Weights of a small GPT-style language model, trained from scratch on English Wikipedia.
Architecture: RMSNorm before each block, rotary positions, biases on query, key and value.
Training: a variant of Muon for these matrices, 809M tokens, 12343 steps.
Each number is 500 + 25 x the weight over its row's rms, rounded and kept within 0 to 999. Layers, rows and columns count from 0. Numbers have three digits each. The size before them is the row's rms in percent of the matrix's.

# layer 12 attention value, 256x256, rms 0.0519, rows 41-83, columns 128-191
126:528471481516482489434494490499480531482515492540484525487484508505518499547532509476495477509494482531455471508501524503506493495459521515489474491483536525546484539500544498481489536486503505
123:491511529484483469483506533472534455486501480461501522482501514455500506523492503494499504527513505508509526492516502505508496510501481546497535487473473537477491514503505506506481510533511504
124:495485472459489475501530439472498539521521479453474568502485504500487510558541476522518432502478472491512518501487483518510531559499475496474474510504533466488498536514498526530507494482516498
126:521486498564487483495499469484513554501510494549514498508501493513506536497502472489535518442505506471484462494539479542501519483521530520513491509511544472483488508475507519456499533535526504
120:476510482487541517537511504504527483457478510493530480534458513546502488548528525519502513505508483538549503481489495502521506470466519511501515533467516463487497513495461493500486504498498513
124:436557482485531484505496525545489514502498549503471507502462481502453485477527459460430498490483489474569516487484477504521498557518475490478491506489478523497491524502551517493457495508537525
122:481476460453455496532483535509537489525499505559483508502483514491547461512531511532524473533511526506480541521478504443499469475461511469501530481526519504472477524549453515485514504433522486
123:497507485521453503505533499464507496529499554487490510501515494499510523512532552539503477470484501526513529486533488480496448500512462501483508512513528515560473463497545501502481490476556479
126:454424527486483481462506499534482556493487543479479508506528503512492513534475453517472508521501510481479507497478478519514482524488486533483531478480549540494485491483501505484476545515441502
124:499532474521522478555520504494511465486477481490535455503517508469462430518479455491553473507492476495488505482533494511523496526523492475479506540534536455529486476531514481518498491540533522
124:497447501494498509490470476501489532513473471506475480515519503504450505527487505513522490503502550450513547497509520498505480488500514488540512528517478530506463522509487468500519493507485483
126:499494521487484504505511552499489539474507480486512509462489492446479507482485473538535519509528508516540493460479551469474503497532498515488476509468531506489497476477451475499501520493486501
121:491514504506490496488477534517517479521517513486480490469513516534522483519517487477550480500511539469498526459453506483516514507516518489496460514459494473517458509475499503523517547464505551
127:495543534470494550495525517520439498471519513483484543465516515526475486503493484486529513460491502474517504450481488509531475513483469533535565521505549457511517499463443520522509532503516505
122:524501504535485504509476474506477544460495516502477513460514482481478511544540530514504526521510502485537513482536524499472506519540502489482571522512520483494530509511507504529486491491453536
125:505483505501462539501521499527526513499500488506488475544465526508501471520516494480519511492496501457460538493505524478525507513472524488456533491536485483484487477501493493489550487498511513
122:516517532459516525496484486462483477543544489474498498488497518479517497483499488499462474532466528515495510520526490481494511490481558505491521504465477457496522523518510498463503478525480493
126:509516501534512510542518462513543492455485498479490527475542488525500518478511485504511481537517521478508513522545509491491501495518490511500540476512484482477509505467484478500502476533513491
124:495464534499535493478525486463505493514538490512483521502485483518512513510570510505480539508515474476488509483512457528472474474489517531532507494495523523530460474529462492497540518510486488
123:502500547497476501542448492533524497500494526471483523529497509514482489504489541506512516497517506524511555516490454501501496488513495514491480507450502535461486514511498487536500544465526529
123:510465529479486466538502473443522493502495471507479491477484480511481486496566497466500518482486526503488488474507562468487485486520532495512482460473501505468484526460485469509503509503528480
116:500471474558477525479512522480539512482462462473502478523542519469510507510467494531490505518495484493483516524497501488458537477502471451509502513500537499492489513486534490509504521496513511
120:492502484487540533473465505518463539523524467464478501466506521484506466496531478492512487486518511510533478488493505531509503479499487500515468490476508520481475459481501506520483487471468536
071:497471549512469519515529492481470483526508524517519496442504539498504506530486451531508490496472511495462489463501520501498479479500548539461474547493509498506459512517510498473477499488487496
073:467525419494492539511505518513500500497508501480483481490487485525449504466514510521483507567496497497499523480511479497470515512508474475529492490535529486472484488468537463535513520522492497
065:519545474501486525493524530486517490500508477501484536523520467492490470469496476528505477568507515478494517545528496530510489502495480562524496529532474491510546474484484480514474524540498504
071:451520423499517530539537500523506493449526478461488480521467511504515462529510489515488457503488502507489477526485523515519515534509510477473516474529461507491530492505490455505535544482515483
067:557487544551500457468467512478494552488511520490524527474459486491493496517500494487467485504512507480509514475472475473498475532486516480479455504478483523522546497528503511517548518526467519
065:536534479485473485487490512530490496556491485488515507460512507486489521500483520467467480509488504543492525501513503473466503527496470523454513497512501504475475456512545483496501486520507506
066:504502517470495550489509494509493442494463498493538508498483499512509471471507523482468508486451502493461541485480486467439514507484445485504513466527513526523470506484507533497474477535512504
066:459518513456510475490445507459491500515488524522500518518507535508545534519507526485494533452481506472512468512501480498486511496485508479442464536525458512550476520476477491467523469509511459
069:515474529519460494490495464486496527559472461491516461489480480510513490523497487528496457484488513478479492525487510513501477494528533558502543540503460488527491479465528517473445496503562521
065:532499554519511472516510493483476496511522509526458492522537495522512502521481536510503507486518526527496493463512490464489473516480540503462488546455508501480490491514508539423499486522471491
066:524499516538491519468495499527483506522514496471483518496547511526532471492470500513482493497476559504521552527555491493509490481464496489530505538487524479508496487561490520432485489477488518
065:513503506492575477477471486507478506521477496506489444535470542507515502505466502529494525502483504501475494463538477506497521505497506488463501480532505486508497503549509526487482529502511487
070:525470586508462432496484491456500482511491506487488521503502501483498492530491503483502483475497479501501504490487481490469474519497525527486502479471511483486483534533453534483482482511496519
068:505521520489469482491468501505523496508455491463476515501467509470460499498506503499466502485494504471488501487498468509495529482518499510492497489529482488513465468460558499491507504521519482
065:516499498501502506473492535506512496474504540514486511513505505529507506460477493498503541468516498511509528469489457451456478466459498529500470472483532507488504559530474539488480504454461491
070:457510553500522448518479488458500522528529495489493465468492458499540544529492489504491460465538489487468447520496496498495513498550572477492496499521536496488492516498485453493501476477504551
069:503485505523497493530519489485505487510526473505471548488535512495490520492517511528504520515496514504501487488462475522497491507556532454529459501515528494498444520553474499505517534486522522
068:513530481535509512529505544504537503516488460525483476454498455494496496496494534505527475501492482513497516506476498510540461511517460491470501508466512506568499507509509517498479485506510509
069:488510467493514511480483505535522487499502513532505560517567516508503494511515439503478489513530486537473509510499499503513523491501514500479505543482498517476495475492499475516487510464485460
067:476453487495505495582547544501500538444539481494526519501506464518506476525509526526528487513557459526469521503500554499476512500563519509517473535488515545456495527487491531519499481510517525
# layer 12 attention output (transposed), 256x256, rms 0.0422, rows 41-83, columns 128-191
130:495523493515499511571513514519518515503481499512516494483476514526500519502507457460505506517510522493517552524529485519529528497504501490529526516504499533488512496498478485531477483505501483
128:542454529548529495467505497509501484489472485524524483505436492522539496500440460524511468520475471527502481508541500470520528487483526530531463491514499494540459500539467524499497485538528491
130:492511473494513491489450528444499505510470488502488501514510490501551496499449521514489498502520473504490455508511496500534439457505524453482477501466489502466502495509487499466467519471459509
128:490496485444492480496504498487495481504454494461501482479482515483507472491536504506498503492511469499481527509515482485518488482514481515492504509509474454502515509505499480508505524471470530
124:500470455507510511468509500472494506506499534549462511490502454478484506462479534498510510496435546529500471498497527488499491509546476494542503503531489486478498525512495482554488483471514529
130:511494511528505555512520514546558491492506501477505443476504468496504531500509519537478530561553492551505459484519490528521511512546457494488501513521534475509519484496498487535504478498536480
129:516507487485497533498526497480475511531496496487491448502504497490452489457486487501505518498501532495483521484486525492505547494506497491520437529490483517536570486496552511573510546486483516
131:489498461470469521510459507505523488523485471511498500491496473493519491476486492453479463496516521495502448497546529472490504506480524516511483473512447484460506521476514506523508468512507504
132:474495506515487489524498511490447490475539524479478520504494470514496501499450556490511476510503534502525519521537505476525519461489536504503515505539516491540478487452515515438516479484534481
129:495498512512466509476466521537495503502504524554482497479486508529513479488506528499515482495474496498520483509497459492504465488526535501512509475506516526504502550491466580514485498470483485
127:492483515557517495488526513507469480511469511542504473516498509516522460503527541499470512503517482495449503522542500492536523541486491510479477468465515478502524494497531482474501535518504492
128:481522460525488431538575498480505455498502477490494487503500524530482478505492482473510512490501514486498514528479496514469492476494481508499535460476467536478534517511530500488518487502489491
128:478475494527497521471509498469493467506500485522510454458521503494525481485519516448464496505499480546491484519459488519453471485504536502512542509521521514501492514497514511498464478505508511
130:488497488471512464482485486511519493494472471474508409480474481480506464509509479516483497469478534489533559484511498530504536497503530509470493496473540509516517486528497513501498469500473511
127:500505500493486457483455525531537477474543507535486483487460467543491486476458503513470513495544522478492470516492496524513514538496465481538449527477493520497521544513531452503534460491484520
128:522519540478546515480461518443529509514442491529519531504508510490504526457507524471504500499497499506513478540508523498504486505505518466513498513474518488567530503497541529481491495530463477
129:487510475525499525510518507465509478513493472522452544488501501469490517496472481523487505453544479484531453513490471485501497549465507486486491486570473577544480502485515489498481488502496491
129:528476474494505475506525498468515531460518515537521500532495531557510500490524518504498503445511518494554469513499494533521488535503504543531522525536475532496477510511470487526539476502504470
127:513522537493508536550513501531482474493504483551517505482548490508519532497502540470502478508516499448547522511516515505531518472531493518474508540512482486486526517517469537485492514455443488
130:517495491476530504484551504510489528490501492507508508445448481486535486482500507542486533540487496495525543496486476522465467532541518483533499480513499484465511506486491504501510465473482530
126:503498474463546495501487496486493499492506480512496457530567528461521517489459454487520495527509530477497504505488459502494487495508505515540509520492500523507477501502501480489468489527509494
122:518505487502531481501486486493448509498497511527503478446469523479510488489498470490494481520499474487505544492529513494544460480470518520500475496498491564487488494494505462487452534509508510
127:513502527491503479530476497474494516513488486489523454513515505455474475491474508484471508512521534500498531482492505513514467511498475485502531464520504413530504547468536502489460497494584483
068:487477556523487492511525521526488501530519543533496486488473535477488508475528454542521455486476501488481501511513532491482495482520517508514511529466472498459495476538527512488511526504500525
069:448577385482450490499510518500504509534471460457505479479480475530489487505503523507492476538525512465468466500492463497477486499487511486500510501531526511472466498448499461529502511514489486
064:458556486470458466475490493521466491476501512489514538457542474475507437505483490470510491540497520490533459512515493531473511500518450528494489496520486489498505490513508491478524494546511527
070:424526450524543496497502553552494462534488490478501434487489529523533454525478527546490504495487510454497443510517505512478548527477507469496490458506475494459482478495502467508535511487550531
066:516494541504502533477465492461520518488527531469515519446516465459475480535501532487508497525507525494497492454486476511473454547527505503522488511489498505498504457495498513508529497481466501
068:553517525473509499472479541528457457510477456451475547497495502506484482484509522508493522472461524507499506479509526466516500504469497525517535532510525495514490466479495485498500478492524490
064:528500481477508488489531424498491462518492509489512530480462482523530487498509524539466521466473525506471513484503494482506515514534508461454480484528534518534489519484515542452493489505463500
066:502536565469483478464526533528497506532510536500495488526469521513543503499514467490502449434490503470512525486523493465493523522482517501520498507517511531484446510515506505456507512519478475
070:482519553509494496494459496482518529488485469444505506541490461495518498527549511525511498492487523488496471491464504475489517495482512516449524514517468490548498487463529507503448503489514509
065:506493567530535516519495495492452513503480480529479514531493497494537494498457556485491469481521512534542461506453499505499484541507517506538490510513495499509464504555508510490504555504450537
065:504511466498465518472467486489486500474492504487458537502518519527546497479514475523504515492492540550528520525528498534555473476508507512528496480507502466525505541510477499474512512456484517
064:541429485496544509490465510481490477533519475513536502536483490516461496490526514513481502477493493500513492507565480484506484512515496513495487483522490530527491487523486511523503493525484502
068:528474550482518459504501523496492494484528504529498513507505477475522512528532529492533501507495489546496509475500492484507447534561558548453495487488487488489546525492458510504526510545470494
067:494532533495464486458468496492495506497488506478492508501465503502482508550513528468523523467497541489510478530511435522502514482479511502533468494554483517488480477453516478498546496511507464
064:519489471498510492469490488538513481500496519490457511492489506517519514429544523540470541473486495474510506444521493489489508471533519523498479474464491510553518526519515530489495496502494473
069:477495615487524466501500533461510506489531479470504496461491502535537481540439474510479467479525513493513475509456548496495484479511556497522479502504509525483501525504443465485469497483535534
066:490510493513510486538517480510501519510515503521545533468533542485482517488502476546485527501522519486511473513491527480457519499560545475504479491501528480525429486552419487467520506462479499
069:486527531539499492528481519502503494536474509495441476469490491477463523528491508521510502512499508539553521515467506530543483505504503489512459490498516478518492479529522471489473497540483483
070:476503470484499534482507457540505509524518528514518528526539508491479464557500493486503486498507528538445539521494477556499533514449445536508497497482439508495462497484503496490495530525502473
065:491497496505479499513512558512467535475522499485499499480498528519486518508492553521539482490525533520529511506506535526422526447526524473486461479459490525491486526516510525512496485480542523
# layer 12 attention query, 256x256, rms 0.0198, rows 64-127, columns 128-191
083:539495476523498482500515501455512489488528492467485472472496513493538515491540489480498485439485493502549494471494490529516496500462486523488477541487502526488487531488497538475483516527508534
100:518460504524534532542483476485482504469514487495548537462525526486458522501495502495497548499573520469506507539532527472479476531446490529560461502473527514497497527495528516525494512543509503
093:493488456500517529517508492494508492492466502492506545465507548471492485494523510481509480480513507538496496521497525478493473505514478503507526494463510497496505483483493469502522541453514485
090:528422449490508490517514498473479474464537526524487524516490512494513480485499521490482500517532526525528477512518530497485481464510521524487477501517515530495510535532490529522463495512475502
091:511480555523490478470498505479505535477502486507518464515445475510486514525502482536563450496511487498470502499518489521475472487473503474514498513479470461522525548519502462546489507484509517
099:514486402487487495508502441510541518491500461522484501485528505539479534495492481551520506500521502492494464539492530500506516544517519511438544479472521534507492523494529491528495493492520547
102:500519598509525491479516499478505496515526522496488489473509463498472499491490487534523459517501504497517519473546492526532488523474517480502516475489497475509482567536532471502537514497506436
098:456540459463519532513543496499485477515506491525494510499490499467504516466518503559507523494509493449509457524494510495527495518531460518511490514483508460481491495492518502470480520481499489
104:514482590547512519515499500474477525508482504435519486499440492509491520475495536522516500481475515464472490496484479503504508480436443490497463494486480486527486510511498482496506503507481481
100:494477487502504479497535543535528473456512493500516500519504511486448472477518494531515537496541544453512546533515507503490509478514537477493514468509488488470513495496463496479475533469456489
098:479498521526531497496510441489494533521494513478511491501495493520474443462509484525475479514510495505480500481539513485491519504462505494545438508434496503523488489515439496476502546530482493
103:454491444508482524475508476465508516520505490534506470505462470478508543513496529483517498566461528496506484474513510482546499481509444486510510541491539548493489492488515511479481513506520508
103:503482504512499528478504508499502505471505489466497492549484512515532501482526454529503458495517414545496488454474486500525508527500496452463483543530502482520477519499524498523502505451502486
101:532546562508497452522482536460488491540484526514471477500526502480507525517476474459493501491524492479516505507504450507493513480477504490475487502539479490482491504481525455464524466501494476
107:543471513474492488502524493488423526511522517492508469467510503478489476491542475478470511510499473503471513512493503499470488492507499504514506500443509488531483539490535484529536508488476466
107:483509530467483465473496490483484520478477512506556529481515516497514502475482548550509451477521527542500469501569492453526497509498570485485498444506503524519498471505467510493494510530499484
099:499524509534517497506469502479473502479499516505519498510567467498512507548499483532472495491421528508520550485514524488522505493434511528519528475502515512478485414463463519475512491518502465
102:461528505490506494486562497492504512490504480535558486498440501493529470523542510483488483544500478505513519521481527495509509505506481494523519480509520526519462473506533462520512500500498490
111:488492413490526499510505479515508494486493538536487527505500482468511484520457532508510513521528464466483501533450444517464507494508464489539560506502483501490461473490488487500499457498539484
111:517487482527471533508489460486468498523504458536486557518452499510469505501570532474506490522463514529507501505524495502490484515533535485479518485459503465496555506532473486527474456469523525
108:508488549499472506504515468493557518494506488493509530468515519489498487511513491545517480522481511465562443500501491484531514505519538507523471472468514520545556537504514502509511501511504495
110:514528477528466483557455526471482486506498456522492486529531491549539469522501511444496504550494515477491520486503498550516506509515478492512479509532489483504450488489491508503488529517495519
100:482521479485546517485481481471478498496546488531482564487492497510498508477479482507509525482519543515445508504492479489513542516493580464501466524538534554520513502512492489517504506488496490
114:487507450500556529479517521493515492488484511514482480481502475466501498525535526512510531513548452488495533481460487505511494512499476452486495499514503547463481515531529499513518512496508475
115:511559464470497463486488529509538492488525499514502462459591507531542493517456506503488461473494496487504513536509530500489511526504536500495505523494501525491492466450509521481490500527495496
114:497506576519472476460494491461469546509509523518497507471478483461486544467495476511551442493508465463517495445512502484489511509519520496463532512500535496511486503513478520500557488498518535
115:476517462478476509488449492478464480492505527499492486500505519514485504480481515460482519501511455510517502527494493501491521505538467495519520537500499500476480480501540535501552493447505490
118:510494508451490488502475465504481479498484516488548474528489500500442477512509521486520493464514522493457469509473479485472489526487527477520556504463486498482493493520519476507482493482521544
130:512461555491554472474522446515526466477492531501478452495494499504505527490555484523509495475534464488503513477482507464499481503486526511485489512493459507504544518472487508539485496501500519
110:495486523522504560529476473519526502525488489495489518490508525505494507537486535525506512505477506495493485490457502465511510493471500482484501521472485458506496450511492512504512494517503492
110:507478560498490501535532502503520500496482471518465505524481500472509485423496448519483519486508505518535526499518509539525465520525514533519517474512493574508495522460444521502492502433471517
117:475532520513564471469445499481488523508509494492507495524499482450529489516507521491538492489455463582477499516517455515558499475508453486514553511501540504477480532524486504519481517521506473
090:489534517485511519472480513521496533492535519495478500494484474492461449515483441528508519450464502497489537486488470502490526484510508462472511491489495497498499483483497499505490496465528530
105:514477507496508492530481501492470503495512477446473516482538544509503504509529488479454452481541515531502484492517532497489500500499509492523473538499501508506474497525497525490540495568484497
095:484457468479519519533524523443513475539537502506499467489499504474474500502495482483495464483513521518506541485526527482484500485477484570510483481482487503516510490476532507495469468565493438
091:482503505507472445498475544495513502526498459508485552482486471486456508510486494464525509447504459489497517507533482508494541481490511472490479481514524500510495514489551491515455514507497456
090:494493503469514486482513489501486435480468495487517510503511500476518461504452521506521537502487519510512504478511469469522479490482518469514559523499500518488528487527499532530525483494508531
092:521451484505467445526504500490496493498461487527488491488451524501506489474496554520499502520511451519476486533515531479508502524510488516500536508529462500520475464465519500493467447496478493
106:488523517522505506505474481492517525453525490523478511500504500537484464501500507542492502509487488507521517536523471493489529473514520495466488454530534486490528556520513491565509511474495521
098:462482488491518528531490530507513451459530506514510505574513506453470541471500504513521495479504516460475473456489513498491523542480494502514476524490528492513491540513488503473475546501481490
094:527517535521479511544475509520490465540486539508472505490511519497488483481507505474470455485504519525499485510516520486466477551482539453541527536497523474515525469507499460536486499506504529
099:513509594519515503540504488505473502506494480473443515486527499510535556530481534483466514541486514547506540476481512476487436517493480557533510473532511498507481508497515531483466496527464518
100:472469534512470495535462457478496505490471485475503516471509489544488485526494503503486554498488518462503514455493493510489475455489525481514496527479454477468507510516482482522501430479489453
107:496530478468539505524519528498479506535519493505573516485514516513494525535462480484472441482518494501476489519475489547450541531479465522556506507472473445526522483497507467504492535509466503
104:497480502511469454461494511484465529532529530497476497482489489524519465461493482484473500511502494516524500552489490520492545536532540466527514532473528544483534497488460453481500508473527506
108:503478403473452479461486506543544511485517495498493491518534460505507469494532470531476528502499521515483523512535507498489513482520524512434492448544487486479498513538565495521506524479531471
105:519515522498471483470475530483494495524535484489461539520507513471520499501484515465476487486516480518471502537471493507513498444510516478485476502507495516526473463518471488528502477483496443
104:500518458505519489483514495476473489514508527453503503487522496488486499502501521521506540532490503482509501494468521492481521499511475500507486531503500480504556483516460483445486461549476490
088:516483503520471530487520476516484525526526478485491531488483465491471530468498499514507481460480433533473486440504519503516530488504496531517503512458482507538524492490438493472502476524510518
105:538516452501501463503472542510540487451503512475458469508555530522462535501507497553520494509487495490513498517496524441524536529497513517486457507512486517525512488501530499512523510509460472
123:501507465465473485507515510527469478524496510465542510519524526528517445515479474438497467508462485483446494510493515526529532491453533529496549487463506480489501506491542521491497460522519498
101:526499457470503473504476494485530549485557549494493556485466521508462510483509481494505505530583537501529510429506490524454478550546503504489505519477517520517537489511490466491479515532493577
103:543488516538480489480483496512474539500474505492478442500477471502485468518511557509522486512508520510534528483529492517482490504521495509503513527495503521507491466527519513517542439497490541
111:464452475523473492493487526478497532525508478500481441476445475509492535503450521503516558500448486512505507525515483500496516467472458506483513502523491497467499496537556495485492546516475481
110:501475483502511480482515497522506481504544544521516501506502506473477526532549560484496508544474484492468506514508502512494512520503501522475526475469486505516513504446530553485552564523501523
109:502494532460528458539507505509481503483511482531462469471505498472476455505520508518508500483505522496507512495527515486542521464525531517520465529485506480488483502521509480464516554537490515
104:478505441507527489501445480521487485434504456517489511502471516499509499558453514419510481459520482457495504484494525500493535492494489517493510559476465488479518518477526492485533493500528539
111:487484531482506526494474491487494470502473501498555473531559510479466499532531505536504477518499512481486520501485502532483477516507482539488477503467502495522481552512495513481481501491446535
116:479534456488487486489507473489520475485499468478511548480515503480499496505519506526505534520488480482494486489532568489475517509516507471472491475502505497529467476483461525517535513523491474
113:490469452507497540510476513501469480527514503533489527549488496486513495520500430495427477509486533466536462506479507491547483528497483493538506489525509515518484530496537447483524476496524472
108:441518525517520529508501543487500474476482509490516519488481459536460552487489510521510483479509520508518552479511486538498538500503518546541501476501509523505505476486485451495476480526511472
109:484528498475495568551487493480540504499469479476514481485528515544495488495475489546530520501495510515505487485498510533486484520463504506535463514482524490554517486496529486476534512533487477
107:506505497520478530519527521478516467511469496486484495460450511493478488522504510515527516452464479483491533471496511508424484515528457446518478518514481506510495525489500543453458502495477491
113:507509529511495511486538484498478524474529503478528539490506481465489533523518504490486468430544518513499527500497508514450509518470505521493532514445474478505496509493494520528492520515488511
# layer 12 attention key, 256x256, rms 0.0202, rows 64-127, columns 128-191
087:505524419490516512495485521511459484530469491440486530544479516527471510489496565498459495498504525454533502528489540459480543510464525467526470465507524479474466477474447536480517531478526459
112:454521505507492497504505500493508523525500489543454517517519503473508494507492475501486462522463508511504527490506452499472496448520479528477513437533524514489519459507486507511483517453519525
103:519457514505515504527466549495480514514497518499496491494455499493486503538452512449519510505480501549503468513464498472451437461497535479496487488507514506493478488506470511463473461535521459
090:512459463532505549526488520497479497531504528517501460546522514536510500532464516530506424503494483527483492518510511500481473489467478494519509479501521488504477538516480471494504507513529472
107:535522556514501509509507473483506504511481507495501508468520487496489496540542451494464512520518495493489476492518492463544502482471505539466553542496506511492528472461539507516525521524500476
101:487476513524469468477469529540511542479520515508585541490472473514486503527454504468480454510464533503514545496465520508500521526500495512553524470489553493501465521505501491535487512480535524
101:534505549455488503485506469545506502509491482473511546569517494526491477526516521533484468476551518444524526486455495482490505517462530519491545481493518521546500474498501517521518502531509492
112:477491509467493513514450496489527486490493516514512470503478469501481464470448509462480500523516520492501490490480480472475504483489472443524521448497513475515534502476480496516525464480525473
103:487498519491516532474496488487497473522517484494503521474529498507522492466573473507530497502472447460504498487491547476474504523462503502517534489503487479514496477511446495469526509510552505
104:526492505497441470459524485464466499530550499532538515472466473543472503535489495469496466478475553499533547484529464520504461491522505499491503490517499491515492469515557537505511472550510494
108:506514516458479506489561473531468511513490472532517556502544528519527506519531512560528554511524504489526497482446518496464464525471528498493485506519476481506507484479534546541519505496498568
102:506491507488529487465493476491486485485520519448484462509473514470435543509515478512530513500502450474531479539511527494476520471493524471513494487449499497469509487511487469519512487498526548
108:485483528522505490526490500509486508504477503496512519470496485517531513481486491525509502501485507521476536534466467439490492489488543494471480486525520485481512442493510533548513517495483456
103:501512504524523552530529514508538493499546514506486474542493529513480493471533539527489480518520526536492467504495527513515494542492498478515547482521479502493494476479450542485510497489517502
116:518500516518487483558487501506515507501533515434480474454487513456500541474508500473478542514515436472497488527478503495546453509447496509500503494530513507498503506489529548512494473514492493
108:472480521489520454562507530492495505550466473546516484539480523514492462465438500510530466514505491495526485496486549499522541512442525523475475548447479476460523504500499465466473512485507504
101:527486492483516475472532499511517508476539493493484528509518518497461512431532532505485526464519520496495478478508513509505513487506488531523468478565504480462461521483449500481489538514460495
111:452518501510515446516475477422500465528525471497486531498484496555507496522481498490532506488463492513526478477517468500516490450552485502484542541484551495502465513497483522483478524494534516
105:524464488506446534471499511525514484529496480520526477472511459494518495540505492490516495480526488556504508493496519503477484484475478578507566532479489489522482484478519505473503449532488499
106:480482516472538509488472485468496548468521538466486495489472527507485470511477492510519544476474506483475541531479504466550521543498529486529483506497495488508481546491525494591507507492453484
105:469469523536511508509471501510454480495513512494519511498492497515557507493484506477508500538548486529499461525486471512507480525506523491496537474513480505490557448488462535505466451484496512
110:492484492468477469459494499518472492492482531509527510482500534484516486545535465480475516525469536516481498469480487495506485459502485518512518547494533478518518534497459501516509482482457510
104:526537485484488495505495532536500478514507460458541509473508503473506475500489511508522498500491476499500507526501519526511481480521523508502490533490508477521497530475554538519484507513491517
106:517523502547510505527505505531472505476500483491470468487483482506468523494498459511527505540522515498511558479464516505447477503551473495482521485465486551518441512512541512505489510475543448
107:491483483470476471462513465541491522465499489492531530528512512534519486497526497491443527520565519511543455476470517530543497486481486524538453518527510475459513514482511499473508483512505503
110:498465502522507496515486466503517459515509492539521494515496525500494511523454484481486447502563470468518444449533554470492473525517489505483509481494462492512492505513473541529465496480518486
112:490512493500497515490498557442503481492479470528520509492517526478537514503512485467456501491525483522511477520479490475482494509482483479476496521496476495444454489511475495536520485539513485
117:555474496504495520465516475512505483477463499484488559508487481463514514506486534447539494516474512494493489516507539505483507426521483467498460463455496479494534521499475521497543498524522483
113:499470457503531529492518508514514500520479482512518460530542506527527447491511542476527549497514536511526518520498505489560513479505499493545507517501464490529482509493509507488522535509473481
106:510448516509526497490467497543510504498470536509454499508508544486501516473483467509484548468469489515501518449509568501489534488544519483510508485522473520455511498537463477492515510505445533
107:458496459472513513487518485492511491511454531514487502492496469514544528451534465554491523511518456457534514499499523481541517474533500534500498512517474509467512487456511514528558492488510501
109:499524516480488523510480515481513503518473489550519458488471525512514509497535477486514474487462454482525511479541502466537463466500525495492415522515490521526514478481473498500466548493509533
083:527484477493487506502497506529515515523501487484503513519481507499510498480496522514474524544500496512510504504465504555531517525474504488467512514485502433525529526531515486516506495499476511
104:497526441522528525503484512513486481503460515496492554496534492503500467496528529504464515482474517500575520496504483529452520475430496497469480456497494476465471507517457461487489527479521499
094:472529395473494518491474463505473490474504507472502475492469531438471550483486535504508488484447473464522484487484481496460556478517494480537502468488501470537463481521450479491463501454540501
101:469520496531524489512451511491514515503536490458498490527489462497537482497518476544507486530467539509503478511524527494546498490511493477515475484528478506469538523489540547525492475472508535
095:519517486535490521504481476494515536533520459478509515483505523495507490522494467513491533511513532489467504505501509499526491508435521519504449487502482482464506451548496484466505524497500504
104:530493525490495487501524488494533522494501557480475515483541520471510525485493488495502540457481542511495497490507538446500519501535446527519485502494484446524518537524503495529504504481517555
109:490473554513512495494516489498540504553509508503485486481534484534445487512511474466520491486483489526509525520505468527488479530485551490512511485510485521470505514513501482544504483513485482
107:482489478537516507529497540502504500543465495489460502490492504516491510520464538523490473496460488493464516509524534510448503457506459500554533479508524488485479453511450519451511526477505456
098:542538469477495506496478537484505529494489478467488494507514498510512561537476509496506518519496527471478477539541526480520489486471475523556470456439438489501512495521467472504520449531469489
112:487487539517497514494529498523485519489502499519493506522487511471469460462476475549460508514483465476534504510523500455534551516433514473478500559472517474541485458477483472489545492486494507
106:534527459485506491502500460523504541482472502514534492498470502491499507519560447506465502491476523465501469519475466502539508507526477514520526498463520521524507515542477499517489512493496448
100:534524514446465488506491475506472542520460497476462498496526518502509503523516563523493522509445502521488507470528517479522493537465492486456522529505509488485490531538503511513509463490508512
108:437496528508484536505544510468469518525521481500503504496495447502518514538483511492481496484517466497555527513491517513527487498509527531445473488507468531488483491461523512512476493531504495
111:463492507513481498538476462535514478464514494518500518506515517520522521524491486476539497516499474544486494497462460522513509474543502523577479451538501486458467523521515495507541506535487552
101:537499532491490513513503498513502511510482510473500446456453489495490516518448543534488448485510550501525492558536521517483506498472514523483503464469519528513523527471506490495487535473490518
101:523463513461477535492526521492508510468530518548513528468482521502507503513517498493529530529490487477452500479519497512473474500516506483514512513494502500451472441516492486442519503493523444
108:516474512468511510492493480504523475487515475520487482485545511517515521489458491437516511472482454513492495480510479529503478513509524550538504501464479530540477482483505493532534477511485490
110:453540512471465539530490479506494491512493486515568454469500533505477510509495508440479513534486515508470457489481473490505490521478496497474459523467500498444490447546525455464485504485514544
108:546502496506514484503547471478470525481471523508506511550523554504481483508494542529487538521483486457505487497506484497523453539502501488521460555478507479535517488541499503453486460483454471
111:528482465513476529490548562524501472485530512495535477502478489500486527526498532495490446521475523507437500493498490522474495457513493512485506494512496478447481539458489496474464489512535506
106:518525519530494498463478541504488489507511534481485550517479518479489540468517511499459516544521503522465536519526498478493516529509497506512465481483477462467484545509557498509506497512529502
108:512488532462477484487505515487476485540494517494507509461514503490520480504486471509557477480495500446529505474507514535523504544514514495447489479519503521521494484493495466504486523506466514
103:508530470486492458509480539512515517447525519504507550504478516483491482465498504516519488488479530515538502451515480498480513536486510501473477476533512479491522501483526496500496507524505443
109:483492488513562514494530528501513490526503528496476466503499503488475524487483559490533503527499476495528455537518482477504509478527499516504532506512532525475488517467496509521552516484533534
100:507450486516534514444461530493534488490496517489513441529500494504527499501515484507486498479448525574481501553469492502525511554482522502487486505509502505449512530489491476502513527460524483
106:496489454498489499500491466502483491489512471485483539482495467530501484485472508466498491515507524503489520466482488509480470538483486516520506489491465505515508526519469508488480480512511469
116:509486498498488487502498480535504487486487493489484522570513489522495510502521498483532523490526528514534504462508501477452509514467513496536485519430521511486530466517501475495512541496504524
106:506507532497525507489493534558505524520499524466492512470513532488509483516507543468509545465494459504472521472505447516493539511504470491499497499478483492456514445505483476498493499510515454
111:480482504530509507541524483492506478502518524476461473498506489489457509486517490521496511500483482501474475457490526489568473446545539503469482494514520469494488496470520533519483482458505505
109:522494496475508471491488458501477483468484498480486580518497513480498495453509497485489479555486518470519486470495492481525472503526494521460467516488497479512511495484507528541531512514506496
111:501486503500523506487485483468469498500541452492480456460476488496515492508503491513499524580494525496532466475498553486517529471470497496479510519476552465501510515462496500492496484524513515
117:507489483489520514491476460515544513512500496509495478609540500532475436509503498487486506495536493447517562477513505510526489519498502494506501450520498538445492499506455443508509498518534503